From a checkpoint of a small transformer trained on Wikipedia.
Size: 24 layers, MLP 1536 tanh GELU.
Each number is 128 + 24 x the weight over its row's rms, rounded and kept within 0 to 255. Layers, rows and columns count from 0. The size above them is the row's rms in percent of the matrix's.

# layer 16 MLP down (transposed), 1536x384, rms 0.0837, rows 572-598, columns 128-255
size [ 98 102  97 101  99 106  95 100  98  94 100  94 103 107 101  95  98 103 104 104  99  95 105 105  91  86  97]
[[ 92 130  93 107 105 158 120 133 113 161 127 118 135 101  80 133 180 149  93 118 104 134 113 178 131 122  73 104 138 142 154 125  98 107 123 151 107 149 131 112 155 167 172 105 160  98  88 121 143 131 143 161 127 118  98 157 162 118 139 162 139 140 148 136 119 145  74 125 110 142 145 120 171  91 151 167 133 138 140 141 124 132 107 147 137 139 107 152 110 145 122  96 136 141 103 136 143 144 145 145 136 154  94  80 105 104 117 169 137 152 140 176 146 156 139 156 137 119 119 135 124 176 160  99  72 104 141 111]
 [134 128 113 138 129 148 172 131 101 146 145 122 135 130 157 123  95 156 145 104 118 123 145 139 114 109 133 149 160 158 122 158 139 172 172 104 113 109 119 156 134 167 126 119 143 128  97  91  94 104  99 127 148 110 142 125 103 152 145 136 132 163 148 177 144 147 125 110 181 136 110 156 126 141  96 103 122 123 129  88 146 169 159  87 133 123 149 151 139 169 129 162  94 166 128 109 126 131 112 140 132 105 157 119  92 124 148 126 125 158 154  93 131 157 130 132 163 150 105 127 145 160 117 147 159  85 104 127]
 [120 139 129 162 133 153 167 106 112 127 135 140 163 104 151 133 108 142  88 141 111 140 164 126 155 131 112  83  87 134 138 111 105 123 181 125 184 124 162 128 125 118 155 119 106 107 155 131 145  86 127 147 137 135 149  95 117 140 138 154 136 124  79 116 136 132 157 157 126 127 118 153 137 169 163  87  94  94 116 118 151 144 138 151 123 133 184 146 136 144 156 119  99 137 101 160 121 111 119  99 116 180 133 110 124 143 160 123 154 122  99 114 117 101 129 160  85  82 152 128 116 149  79 145 145 108 121  99]
 [119  99 135 149 125 132 146 136 124 174 122 127 116  91 123 120 145 137 114 174 138  99 112 145 155 137 103 101 138 114 114 123 126 143  98 142 171 111 173 110  91 119 147 131 135 108 122 149 145 119 137 164 114 163 128 163 134 141 134 185  86 169 160 108 142 153  96  86 147  58 150 100 128 136 137  94 146  91 140 173 159 104 127 126 126 153 149 147 160 140 100 100 104 103 116 104 172 125 153  98 106 184  91 125 132 130 150  76  95 108  99 133 139 147 135 109 124 161  73 126 167  92 116 128 132 106 131 119]
 [131  93 130 155 129 109 174 185 145  88 136 112 147 159 119 129 192 140 113 103 137 154 130 137 107 124 152 118 184  58  96 110 133  92  90 118 154 119  77 118 113 134 113 118 130 182 160  86 159  91 122 134 134 113 161 119 115 131 129 128 118 142 162 146 151  84 149 132 115 132 130 158 114 142 147 100 120 123 134 134 115 129 172 145 135 110 112 160 120 124 160 136 127 114 111 139 100 130 108 128  93 133 130 181 144 133 131 119 151 161 106 125 186 124 123 186 106 114  95 100 140  99 104 152  85 121 132 100]
 [133  97 120 142 107 169 115 118 163 137 125 170 141 121 134 152 114 161 166  83 131 146 151 128 161 155 103 153 147 130 114 124 117 143  65 143 139 105  92 112 148  86 127 143 166 126 117 110 123 143  95 136 183 178 114 104 176 104 141 156 149  91 136 113  97 134 171 122  60 111 114 105 141 129 145  93  95 136 120 124 153 148 127 109 128 138 125 125 129 142 163 129 151 113 122 147 133  92 130 126 132 123 151 128 158 177 176 112 165 115 121 104 125  96 164 100 149 169 105 105  88 130 186 173 108 148 188 131]
 [162 171 130 132 113 132 114 145 121 127 108 184 126 122 122  98 120 159 125 121 115 124 145 121 144 149 120 150 155 148 156 117 122 166 138 103 137 110 120 158 105 143 129 128 129 180 176 151 131 147 128  98 114 108 101 140 100 111 116 141 106 120 142 127 140 104 101 124 106 187 131 144 136 123 153 165 116 122 157 104 150 145 125 145 142 172 122 125 130 127 134 119 137 133  82  91 183 127 106 162 118 151 159 141 120 116 142 120 129 125 156 155 126  55 157 136 138 102 172 126 108 155 150 158 119  99 149 126]
 [102 131 141 109 122 120 110 144 153  97  94 119 111 149 121 110 153 151 123  99 138 120 111 121 167 153 131 143 183 149  95 126 176 125  90 141  97 137 124 109 148 156  61 133 158 141 149 122 133 137 142 124 130 150 137 136 125 179 147 152 115 102 162 156 139 151 128 164 113 124 124 138  98 138 147 123 130 137 142 127 100 117 145 140 182 190 144 121 142 115 127 168 118 132 114  95 113 152 147 132 137 140 110 127 114  99 140 149 109 144 156 114 147 130 153  99 117 142 139 134  99 130  89 105  88 148 130 149]
 [123 174 140 125 130 120 140 113 166 125 131 110 114 110 174 119 151 199 121 150 142  84 112 142 141 144 160 143 146 112 143 220 105 125 151 160 164 126 152 173 112 164 148  88 158 149 161 123  92 119 145 120 137 134 140 139 126 127 127 125 105 143 100 139 161 150  89 124 125 114 102 132 134  97 148 133 139 131 165 130 154 162 162 146 168 162 167 140  63 131 157 105 155 104  85 140 152 138 117 105  99 176 168 129 141 117 124 139 123 111 146 133 161 110 156 164 140 141 151 116 117 159 118 155 138 151 126  79]
 [165 147  66 111 139 127 128 148 128 109 147 104 147 131 119 143 172 121 128 117 125  98 139 158 165 130 100  73  67  97  85 115 159 125 130 104 136 128 136 124 108 129  85 105 122 113 122 119 132 121 122 131 142 131 115 138  85 173 154 144 183  87 160 145  97 110 120 107 135 115 106 152  88 118 105 124 135 116 135 158 157 147 125  81 134 126 137 114 130 111 112  68 101 129 107 151 113 134  99 170 104 122 132 119 146 127 163 110 115 108 158 100 141 145 128 142 158 120 141 149  94 150  91 119 126 121 137 156]
 [118 163 102 140 148 142 175 104 132 114 138 153 133 123  86 164  95 169  98 150 148 153 110  87 186  96 153 144  98  99 128 124 133 180 115 135 122 174 153 135  96 131 123  92 125 144 144 154 110 125 159 117  91 129 171 135 156 136 154 151 125 125 116 155 138  94 150 107 185 113 126 114 150  99 118 145 144 126  92 136  84 112 132 123 122 132 162 155 122 134 118 148 141 118 111 139 139 160 135 110 124 134 109 147 116 139 171 136 139  95 135 133  96 152  89 137 128 146 164 145 146 109 121 157  90 180 107 119]
 [110 149 135 162 145 125  93 135 148 148  73 135 111 182 138 156 148 149 102 123 106 109 101 140  84 174 101  82 129 134 102 100 140 111 170 155 130 120 143 133 138 139 142 128 165 104 153 172 127 139 130 162  83 130 113 158 215 136 136 146 152 131 155 154 129 109 109 110 103 103  83 164 141 164 112 158 130 104 122 149 135 138  78 186  99 122  98 160 148 106 132 135 159 171 157 153 138 139 119 115 103 129 129 104 135 138 106 133 116 125 100 120 163 169 108 162 131 199 134 118 165 138 143 133 142 153 109 120]
 [128 114 124  92 111 137 146 160 115 139 126 108 113 117 127 132 151 122 101 186 163 134 129 122 136 101 111 123 133 144 143  86 133 117 112 143 168 145 136 142 117 132 124 136 164 126 133 164 165 167 156 167 154 113 148 128  81 104 175 123 146 129 134 139 104 155 106 146  92 171 133  81 108 100 116 149 117 134 185  92 118 132 171 113 136 172 157 124 137 113 101 143 166  86 134 117 120 153 154 157 127  97 104 153 145 107 128  86 171 151 170 178 134 104 123 156 136 103 103 117  90 138 153  64 163 111 153 123]
 [120 101 124 142 111 111 113  81 154 119 101 126 125 136 150 130 146 141 119 141 141 127 140 170 154 128 146 130  82 113 139 195 164 136 107 110 133 193 148  91 124 131 133 105 154 117 110  94 152 178  61 134 176  97 156 157 151 139 133 126 125 117  89 100 152 140 140 116 101 144 109 161 122 153 161 122 115 176 130 134 112 137 149 135 152 127 109 127 150 160 130 169 136 109  89 120 144 125 102 125 150 131 144 113 124 123 170 109 134 166 141 122 114 137 110 133 128 174 124 118 130 116 142 116 129 100 138 106]
 [128 143 134 171 123 127 149 142 138 171 161 149 128 126  96 173 105 151 154 177 138  95 147 143 127 166 137 153 130 129  92  98 102 121 126 149  62  94 173 125  65 129 147  94 112 122 149 144 141  75 137  83 149 170 110 128 107 120 116 135 184 158  66 116  79 155  97 110 140 136 122 124 110 130 117 115 158 159 136 110 125 127 109 137 143  95 104 129 127 103 135 163 105 130 134 156 160 135 116 134 129 138 185 114 200 141 122 115  98 161 128 168 113 105 124 141 142 130 105 127 121 109 135 122 154 110 161  97]
 [113 100 133 162 144 133 128 144 140 126 110  62 138 132 147 139 160 152 109 106 158 114 132 130 128 136 150 149  98 133 120 131 117 109 124  93 154  89 178 119 147 130 170 142 140 130 143 142  79 158 117 141 114 123 140 131 120 101 121 134 129 140 128 102 112 143 126 145 147 165 124 124 126 135 116 102 133 141 157 101 134 114 168 150  92 120 111 149  96 143 111 103 116 127 146 114 162 155 144 124 133  92 117 108 145 147 117 138 133 157  77 116 123 101 108 134  99 126 123 180 108  97 118 109  99 152 115 138]
 [131 143 127 117 149 113 156  80 116 107 157 188 140 112  98 149 135 182 107 136 150 137  76 123 129 128 161 133 111 102 147  96 126 114 109 153 144 106 143 147 189 164 140 137 160 147 127 147 111 149 178 128 128 166 134 112  93 104 102 122 127  98 125 132 137 102 115 117  90 126  98 113 127 102 150  92 164  96 123 154 138 165 134 130 116 108 131 121  97 131 111  82 111 139 145 123 129 111 107 145 140 129 141 132 125 118 132  92 137  72 146 125 141 111  95 146 131 140  93 104 133 129 151  94 104 117 106 114]
 [178 124 130 124 146 184  90 127 100 107 139 140 145 119 158 130 108 152 158 162 104 140  81  87  99 130 145 120 122 134 166 158  95 133 114 102 178 164 113 138 110 102 148 135 151 161 109 139 137 142 131  96 108 115 124 125 131 182 115 149 131 175 141 137 105 120  82 134 146 137 139 131 118 120  95 116  85 141 184 124 137 136 159 113 153 156 131 121 141 119 152 128 170 142 153 121  86 149  82 119 116 125 149 157 128 101 154 157 111 138 157 110 123  97  93 123 169 163  80  57 157 150 138 170 128 147 136 116]
 [142 123 134 123 118 127 142  97 165 143 170 147 119 149 110 117 137 157 118 135 123  99 145 159 132 135 141  80 151 114 108 102 108 178 143 169 142  84 120 156  84 131 133  90  92 128 133  78 114  97 137 122  98 183 132 121 123 117 117 121 114 142 105 105  79 110 146 170 166  86 146 106 139 122 150 150  94 174 130 120 167 158 149 126 123 141  96 162 206 128 134 128 123 158 116 134 125 110 152 119 132 125 129 152 161 137 121 128  94 130 112 159  94 105 115 110 131  99 135 144 165 122  72 165 106 137 107 115]
 [148 124 143 137 132 131 167 172 109 137 137 177 116 155 116 157 120 160 143 129 114  96  61 131  79 130 136 101 102 127 171  91 150 149 141  74 162 157 193 134 114 119 109 102 175 129 111 116 173 145 112 119  95 122 120 118 168 133  70 122 106 135 143 121 149 136 135 109 140 113 117 103 133 127 145 154 124 119 104  92 113 143 152 129 135 122 121 157 142 131 128 154  83 160 145 159 125 137 143 138 129 132 100 128 144 144  83 162 154 178 176 120 108 127 118 137 105  99  87 148 137 105 147 149 133 112 149 164]
 [115 144 199 138 108 125 174 112 143 109 154 137 121 102 106 126  88 123 129 196 129 142 160 135 125 103 144 117 156 131 143 130 146 128 134 120 102 133 105  92 121 149 126 191  79 128 117 155 142 140 119 120  81 151 154  95 126 140 152 147 150  87 139 128 153  99 103 143 160 122 140 151 136  91 141  73  99 132 120  90  92 122 122  84 117 151  97 125 150 143 122 132 133  94 156  99 154 117 122 170 152 100 109 125  84 134 116 127 122  84 152 156 163 114 131 115 122 126 149  82 129 109 138 158  99 134  86  50]
 [122 133 122  93 121 116 140  86 140 146 118 117  94 135  93 151 132  90 133  81  83 117 116 163 114 171 118 171 119 125 107  84  99 127 130 169  94 135 166  89 153 121 131 132 103 130  93 131 129 183 150 171 119 110 192 119 127 123 154 135 187 123 115 133  98 131 129 212 105 133 128 129 117 134 131 134 133 130 150 145 177 106 114 139  96 134 131 167  87 126 135 140 134 153  85 133  89  93 133 117 117  97 119  91 116 177 118 153 119 128 133 132 177 103 113 141 121 113 143 177 142 145 132 151 165 168 151 132]
 [118  98 115 105 123 138 115  81 151 124 158 103 132 144 146 164 145  94 207 107 122 135  81 103 139 102 131 162 136 152 146 170 147 130 151 146 145 120 168 127 180 159 121 126 151 163 129 104 142 107 146 149 128  99 119 131 157 117 109 121 120 113 159 124 122 143 107 150 120 136  92  76 153 127 130 130  99 142  78 122 129 140 123 138 153 136 120 151 140 129 157 171 156 104 175 125 118 169 112 208  98 152 154 134 167 103 131 149 140 139 120 129 139 162 181 139 168 156 132 123 129  85 110 159 121 134 123 115]
 [173  88 105 133 111 130 135 109 105 143 145 129 158 117 137 151 127 164 183 113 157 102 176 115 166 148  99 116 149 127 120  99 147 117 155 138  82  97  98 139 119 102 120 162 130  86 147 138 134 177 134 152 119 128 110 142 128 146 135 114 107 149 156 111 167 149 113 124 129 127 117 119 118 121 131 101 155 141 166 146  96 126 105 137  71 138 123 114 122 134 124 182 138 130 135 108 154 130 115 112  95 102 143 111 135  69 154 101 116  97 183 127 116 154 116 183 112 105  94 147  96 109 181 126 108  96 183 148]
 [130 156 150 141 105 115 144 130 148 118 108 172 133 144 148 117 133 144 152 126 108 180 140 111  85 155 138 132 155 127 145 115 148 120 136 121 126 132 139 135 104 113 125 187 105 108  91 115 106 143 114 148 129 131 116 130 122 124 121 126 132 137 176  97  84 109 120  98 106 110 137 143 100  88 182  96 133 119 147 106 136 164 131  83  93 110 151 152 114 104  81  88 143  89 158 157  97  83 127 137 161 107 125 146 172 148 148 158 143 123 169 141 134 135  98 173  84 108 151 171 123 170 130 107 119 120 170 133]
 [132 140 122 154 115 148 136  71 123  85 116 203 166 120 103 142 177  71 154 173 122 165 133 133 145 124  98 131 148 129 155 132  99 122 102 103 164 131 182 150  95 158 121 145 145 167 137 116 158 154 132 142 138 147  97 107 109 113 141 125 198 129 158 149  82 151  82 145  76 179 110 100  86 151  91 131 123 147  95 125  90 135 153 145 138 121 119 135 138 138 174  92 123 145 116 103 158  93 103  91 143 116 132 113 153  88 159 134 146 116 131 108 133 131 121  82 108 143 121 114 104 146  81 104  96 146 123 134]
 [123 132 154 109 111 120 143 128 145 167  69 102 159 137 112 163 163 157 118 103 118 100 168 167 133 115 124 128  86  87 131 115 141 107  94 123 134  98 121  97 160 128  90  84 111 108 111 114 137 150 104 142  89  91 141 177 123  98 135 138  98 116  78 123 130 180 117 188  81 138 136 142  97 161 146 150 129 158 126  87 119 156  69 112 149 162 131 106 117 187 160 123 135  99 112 116 111 129 173 134 119 105 104 129 101 111 114 116 103 122 174 123 123 134 148 137 145 145 123 141 146 130 149 105 130 114 138 155]]
# layer 16 MLP up, 1536x384, rms 0.0865, rows 573-599, columns 128-255
size [ 97 103  98  99 104  97  98  99 101 100  98  98  96 104  92 103 101 105 109  97  97  99  97 100  91  96  98]
[[128 152 101 134 135 120 166 127 121 114 135 139 132  94 137 119 128 102 149 133 165 110 117 114 149 110 129 111 140  97 120 101 113 159 145 170  91 135 113 141  83 136 152 141 160 113 110 153 148 156  76 112 124 144 156 174 149 127 169  72 168 106 147 118  95 146 150 135 105 152 131 108 104  81 113 156  98 124 134 110 141 129 119  79 141 145 123 141 137 142 174 125 165 108 112 139 151 148 114 133  87 132 119 138 131  96  93  75 122 117 108 112 128 122  97 138 176 110 102 102  94  95 153  67  94  81 127 113]
 [ 91 132 121 137 186 124 137 121 138 100 142 105 100 137  94  81 128 141  73 126 151 181  99 138 104 123 153 105 118 134 162 156 116 101 142 124 149 150  97 110  99  96 130 128 132 127  75 131 131 144 143  99 112 151  98 149  58 159 136 104 124 151 131 102 171 135 178  72 150 145 134 114 125 166 122 132 124 146 112 111  68 151  95 168 104 120 135 173  93 153 124 141 140 108 139 119 137 113 155 146 141 166  91 133 142 142 128 142 145 154  76 133 108 110 119 100 128 149 140 165 175 116 154 157 126 105 123 113]
 [130 110 167 151 135 136 135 155 105 141 156 117 150 118 106 160 139 150 126 107 126 148 119  78 121 129 120 140 136 145 131 141 111 102 134 146 109 128 166 138 138 136 125 122 106  93 137  74 118 180 132 153 135  81 115 158 142 152 131 124 141 111  98 132 107 110 140 146 107 140 100 138 144  84 142 151 137 135 133 126  79 113 139 105 153  99 113  93 119 122 143 109 131 141 114 124 151 113 120 130 135  95 142  92 145 153  97 109  91 117 156 163 112 131 108  80 156 140 156 131  99 121 152 143 126 143 107 182]
 [ 61 107 141 120 140 105 100 100 122 118 152 159 131 127 138 134 109 100 118  86  92 111 150 167  93  98 160 126 166 156 115 105 119 115 131 121 149 132 128 126 128 144 110 152 184 152 106 153  99 135 123 162 128 121 102 185 187 154 170  94 157 123  98 110  99 114 118 142 124 150 108 113 120 119  98 118 160 146 150 125 111  97 138 160 143 140  99 108 158 127 140 146 152  83  94 133 119 106 136 167 164 127 149 140  97 128 115 108 119 128 109  97  90 166 133 138  97 150 113 147 130 142 115 134 114 129 132 110]
 [140 118 127 135 147 130  82 118 138 128 116 137 122 120 160 131  83 124 118 118 154 133 175 116 124 177 112 115 127 126 124 150 117  91 125 147 134 143 100 101 132  98 130 116 140 146  80  60 151 118 100 121 156 116 148 117 158 150 105 144 152 127 112 127  91 139 149 160  99  73 158 110 155 136 141  87  86 138 147 130 146 138 116 140 165 110 137 138 132 119 162  75 126 129 144 120 128 125 139 138 152 155  95 128 131 168 126 116 144  99  83 139 137 176 131 170 124 141  91 146 108 121 148 115 138 121 153 119]
 [166 133 116 106  94 131 132 119 128 158 116 155 108 139 123 130 113 100 116 127 102 123 129 140 125 124 106 170 153 135 140 146 103  91 118 144 152 140 138 120 146 134 115  89 153 136 131 153 140 102  86 147 128 154 103 160 138 159 159 120 148 118  97 142 109 162 135 139 150 128 162 126 134 165 155 132 171 129 133  95 133  84 113 115 115 160 125 102 132 138 177 168 129 142  70 168 149 130  99 198 124  88 110 171 114 146 151  98 136 118 113 123 109 130  92 180 111 138 119 173 152 171 168 149 155 146 124 167]
 [105 146 114  91 122 100 158 123 147 107 108 159 144 179 124 107  91 145 177 156 123 145 103 156 126 136 137 126 166 105  79 141 158 152 122  72 138 129 135 133 117 137 188 125 136 146 129 119 119 160 150 114 149 118 116 130 123 139 137 165 165 183 128  84 148  87 143 107 172  96 128 120 114  91 103 121 169 141 131 148  94  91  97 151 136 155 129  64 113 156 124 121 137 162 129 154 157 112 104 177 159  94 115 159 139 142 138 127 152 147 126 156 155 115 125 109 144  86 111 124  88 171  89 129 140 121 147 118]
 [102 115 128 117 158 153 137 109  78 134 122 129 112 137 165 136  87 112 160 157 107 148 114 103 100 115 102 120 109 128 100 107 144 164 115 145 102 111 166 123 133 129 118 112 157  76 125 126 113 168 146 113 128  95 103 133 116 149 152  81 155 106 169  88 132 140 154 105 166 113 115 136 111 134 124 113 122 154 163 126 128  90 157 136 148 159 110 161 124 141 126 139 114 135 113 122 104  98 141 106 166 136 108 142 119 103  86 137 141 141 163  90  74 143  74  96 159 140 121 181 129 138 134 115 102 163 160 125]
 [156 116 146 118 109 125  91 109 105  93 136 134 118 166 132 157 144 112  81  86 100 120 111  77 139 188 134  66 143 148  79 147 140 130 173  92 121 144 141 132 138 122  84 158 103 126 122 123  78 140 136 175 100 176  94 107 104 194 139 135 155 148 148 123 145 140 113 141 129 133 167 116 140 173 158 137 188 161 122  83 137 183 133 130 150 158 117  90 112 105 114  96 151 123 110 155 119 137 141  82 100  94 141 121 111  89 124 123 130 130 145 158 146 172 150 149 149 120 140 115 175 129 113 123 130 139 160 133]
 [168 125 145 142 149 162 109 138 124  99  92 124  98 101  82 151 118 139 135 128 136 114 115  98 137 132 147 159 145 144 207 118 160 155 121 124 112 117 126 138 102 126 151 142 127 101 147 107  70 136 129  90 151 165 115 129 149 115 131 129 113 122 120 142 129 142 129 113 108 118  88  97 159 113 126 168 155 167  74 122  82 131 126 136 101  86 112 132 147  72 145 121 165 162 109 126 135  91 115 113 114 121 134 159 102 129 114 146 126 105 129 149 131 131 151 142 148 131 157  85 140 115 122 152 174  62 123 131]
 [ 97 127 124 127 125 119 175  94 122 114 133 108 148 151 129 130 106  83  98 132 125 162 117 163 152 153 132 111  95 116  94 141  78 135 157  99 104  82 118 133 127 196 125 116 165 133 103 105 120 178  74 127 123 108  88 143 107 146 104 110 147 136 137  68 152 127 117 109 146 154 104 111 106 104 119 130 128 133 136 125 105 142 148 151 123 145 118  97 100 103 139  90 119 165 122 141 133 196 143 127  67 142 141 175 111 110 134 105  97 125 184 134 117 124 109 145 126 128  67 129 147 165 161 100 119 117 113 117]
 [142 142 134 166 136 134  83  83 162 103 155 127  63 139 149  83 133 113 131 160 138 136 158 155 131 145 130 161 114 129 128 101 161 127 113  85 130 136  91 124 119 166 128 125 206 148 111 124 146 117 153 113 146 164 110 116 135 153 155 183 121 131 135 135 131 137 148  94 139  91 111  90  85 110 108 117  89 149 105 133 175 153 132  75 123 141 159 182 131 108 103 133 148 139 120 150 146 119 117  83 113 117 133 121 140 136 120 104 126 125 152 103  85 143 115 108 105  92 129 111 128 121 142  91 172 108 113 160]
 [111 149 136 139  82  98 131 171 141 133 147  87 149 104 111 137 144 105 150 134 147  87  97 139 108 140  93 113 116 134 103 157 141 109  84 145  89 126 136 162 117 151  90 166 136 209 105 115 141 161  99 143 138 113 144 143 136 161 116 103  82 147  97 119 160 149 132 114  97 127 147 134 128 157 122 119 133 109 115 116  93  94 111 116 169  82 120  98 115  95 118 138  79 110 125 127 129 109 124 139 142 145 133 139 140  92  99 130 123 150 117 110 143 156 140 136 125  84 119 163 187 130 136 128 120 117 146 116]
 [124 117 146  93 140 148 121 112  94 103 171 149  72 135  92 130 129  94  91 146 159 108  92 122  46 120 133 143 104 175 124 153 151 112 125  95 160 107 126 156 130 144 157 147 141  98 172 147 121 140 132 131 111 121  80 123 116 143 176 145 104 101 124 119 116 145  94 114 166 120 102 120 138 148  91 139 160 165 151 122  76 197  94 158 129  81 207  96 144 146  86 112 145 108 108 100 110 157 144 121 120 102 116 157 118 131 120  89 116 162 118 119 148 164  99 132 152 148 152 108  93 105 123 118 131 144 132 148]
 [123 114 123 161 139 133 123 122 127 148 157 131 146 141 180 111  96 146 105 110 157 147 102 169  57 135 134 153 137 118  93 118 109  75 105 140 129 176 171 123  95 110 119  89 183 125 125  91 123 109 151 102 127 120 131 138 121 153 122 110 127 179 137 102 153 171 155 133 106 167  96 125 154 124 117 158 124 135 125 116 134  94 152 128 140  89 128  92 141 169 130 142  91 143  79 173  94  88 137 148 131 142 141 162  96 169 110  84 145 140 165 136 140 162 116 123 135 103 123 154 106 106 130 139 125 144 155 112]
 [149  81 138 131 102 123 113 156 173 137 146 171 171 127 141 181 153 131 154 114 184 114 103 135 119 130 137 150 117 108 123 134 116 114  87 165 145  96 165 128  91 117 118 184 125 120 128 104 108 161 144 131 104  94 130 144 161 111 104  94 115 116 156 170 133 154 125 118 130 102  76  82 141 122 134 157 112 123 151 127 150  93 135 142 137 157 139 100  94 155 106 122  98 113 131 116 128 139 125 110 149 142 141 109 115  99 127 146  98 104  93 127 142 153 102 144 129 148 158 151 119 150 156 104 110 155  78 107]
 [152 146 120 134 112 135 136 130 106 118 136 112  88 137 168 119  83 143 155 136 141 125 110 120 109 115  98  97  91 101 136  97 138 107 117 149 149 187 168 156 105 135 106 104 100 145 111 116 125 124 127  96 149 115 140 143 160 167 160  89 138 132 112 103 111 112  84 109 109 194 121 140 129 168 131 108 116 106 146  87 133 128 189 105 114 125 113 149 147 144 125 140 115 162 109 102 133 111  81 141 145 108 130 181 131 118 158 159 155 119  90 127 159 139 156 128 137 154  81 156 169 124 204  96 154 138 110 110]
 [123 101 136 115 137 147 118 135 122 143 166 117 133 135 126 135 125 125 127 106  82 143 147 141 155 128 147 151 134 100 100 120 115  79 152 139 144 161 116 111 141 129 123 125 145 137 124 125 117  99 125 130 104 162 108 105 154 131 150  57 159 149 114  93 127 132  81 148 101 137 187  77 133 141 171 137 137 130 119  65 131 142 101 118 146 137 150 168 100 131 127 122 134 154 125 114 169 112 134 115  94  92 115 171 148 123 157 142 116  97 139 115 108 114 143 166  94 138 114 150 150 125 151 112 124 138  97 119]
 [125 124 140 146 129 103 153 160 136 121 191 132 141 154 128 152 135 135  91 137 123 115 119 132  71 154 137  96 136  95 124  99 166 181 141  85 155 140  99 121  95 116 120 101  99 115 106 198 108 153 127 160 125 132 137  99 112 140 110 135 150 127 145 147 110 113 106 119 112 107 132 126 110 132 137 136  89 147 111 121 140 109 116 137 149 123 125 178 135 116 111 122  82 124 152 128 147 164 155 146 141  68 158 109 140 132 134  93 173 129 110 131 171 132 121 132 113 138 171 110 153 104 146 131 152 152 123 110]
 [127 136 153 133 139  81 141 149 105 160 138 103 143 120  91 115 141 120 117 144 166 141 166 122 114 142 119  90 130 123 135 159 139 113 120 143 123 111  92 118 145 117 183 105  96 143  92 177 126 145 101 128 131 101 112 103 129 115 158 131 125 144 153 121 175 115 117 181 148 163 108 138 106 139 132 120 124 118 105 125 165 146 134 130 122 123 134 138 103 106 123 117 138 139  96  94 129 102 155 132 113 192 158 151 111 122 116 110 173 130 143 147 179 121 133 151 106 144 175 176 129 145 136 136 108 111  65 126]
 [105 132 116 203 118 128  89 121 147 141 136 104 112  88 109 106 122 128 129 118 127 156 139 146 168 123 109 124 145 176 106 166 126 129 133  77 130 118 109 162 108 128 109 141 179 114 164 157  93 150 100 145 117 175 131 164 130 143 175 143 162 177 140 170 129 160 136  97 156 124 111 137 122 105 129 158 114 102 126  99 117 104 120 138 138 182 159 100 151 123 113 136 104  84 139 157 116 114 133 150 121  84 130 152 132 105 144 126 131 113 103 138  79  86 152 121 162 107 111 142 136 154 156 108 136 167 123 145]
 [122 134 143 138 114 140 136 118 145 111 129 123  77 141 157  93  59 147 133 138 145  89 158 158  94 109 178 108 153 117 107 147 106  86 126 151 130 132 103 130 137 130 102 163 117 144 129 111 126 143 136 142  70 130  97 134 154 111 132  89 151 118 143  93 134 130 123 128 145 112 160 103 109 172 123  91 135 104 140 121 179 142 160 155 144  84 100 120 143 158 147  81 119 126 111 190  83 115  99 108 127  94 107 118 129 137 170 101 103 154 116 137 133 152  64  82 128 116  61 143 136 113 158 116 118 113  89 124]
 [204 140  85  55 144  78 101 129 132 121 167 111  90 154 121 121 137 138 140 106 168 129 115 144 120 152 109  99  95 129 137 130  88  88 157 108 112 114 115  82 109 138 148 130 118 145 196 127 114  85 142 125 134 145 118  87 135  84 158 115 116 145 120  98 123 126 135 139 132 143 120 125 130 123 125 120 163 126 133 155 154 140 181  98 156 123 105 148  87 108 134 123 136 115  65 117  81 119 137  89  82 124 153 160 136 143 114 143 163 124 123 137 102 108  97 164 160  79 106 136 122 155 131 120 111 141  80 124]
 [ 84 135 113 104 180 144 121 139 121 148 112 133 120  92 121 124 125 104 106 102 124 107 113 152 133 146 178 119 142 147 143 127 203 188 155 141 116 152  92 141 158 123 156 115 127 127  93 106 149 119 150 173 118 145 121 132 135 122 141 127 139 139 127 136  86  98 122 131 168 108 116 164  96 110 135  99 141 154 137 118 152 117 123 120 122 134 124 143 101 138 111 143 157 150  75 139 170 130  94 139 107 104 143 137 153 173 112 130 160 121 152 102 135 165 146  77 142 164 132 117 109 140 121 132 122 148 152 147]
 [106 148  92  89 179 129 109 127 153 161 111 139 105 132 117 127 117  84 111 150 131 117 121 145  94 159 135 163 146  95 130 100 131 144 143 108 164  95  87 138 133 107 153 107 159 110 118 178 133 143 124 138 124 135 127 132 146 126 123 118  65 126 149 167 186 136 138 129 156 149 123 182 166 145 114 146 127  87 128 152 160 104 146 125 128 115 108 117 134  69  92 159 162 147 101 148 104 173 126 148 121 118 162 128  93 162 119 124  79 130  98 134 123 141 135 133 180 131 156 152 116 128 137 139 148 132 124 121]
 [159 147 167 103 121 130 114 164 123 142 184 139 112 182 148 138 133 155 115 133 143 116 138 138 103 111 129 164 119 151 122 117 107 137 153  93 131 146 136 123 108 103  97 131 156 169 123 128 101 120 152 173 147 172 149 135 175 155 122 112 128 103 152 123 166 131 118 122 126 164 107 124 115 152 113 137 109 171 139 112 135 143 119 132 131  95  93 160 130  92 158 142 123 107 159 148 119 123 100 142  97 125 133 111 135 205 129 165  83 153  98 162 102 125 124 136 175 131 135 143 125 127 110 108 143  84 108 151]
 [147 134 142 106 132 117 135 168 139 146 113 127 138 119 159 158  83 133 132 102 136 143 161 102 119 111 184 155 125 130 116 159 130 164 108 163 159 112 164 130 131 156 165 145 144 127 128 143 147 125 131 134 148 181 132 104 113 159 163 117 128 135 125 114 152 106 130 151  85 125 146 166  68  99 102 100 151 151 118 137  99 128 121  99 128 101 114 124 126 112 123 158 136 129  95  97  86 152 127 129 117 132 104 114 178 130 114 137 128 142 139 128 113 145 129 113 144 146 102 168 150 141  86 160 148 170 116 131]]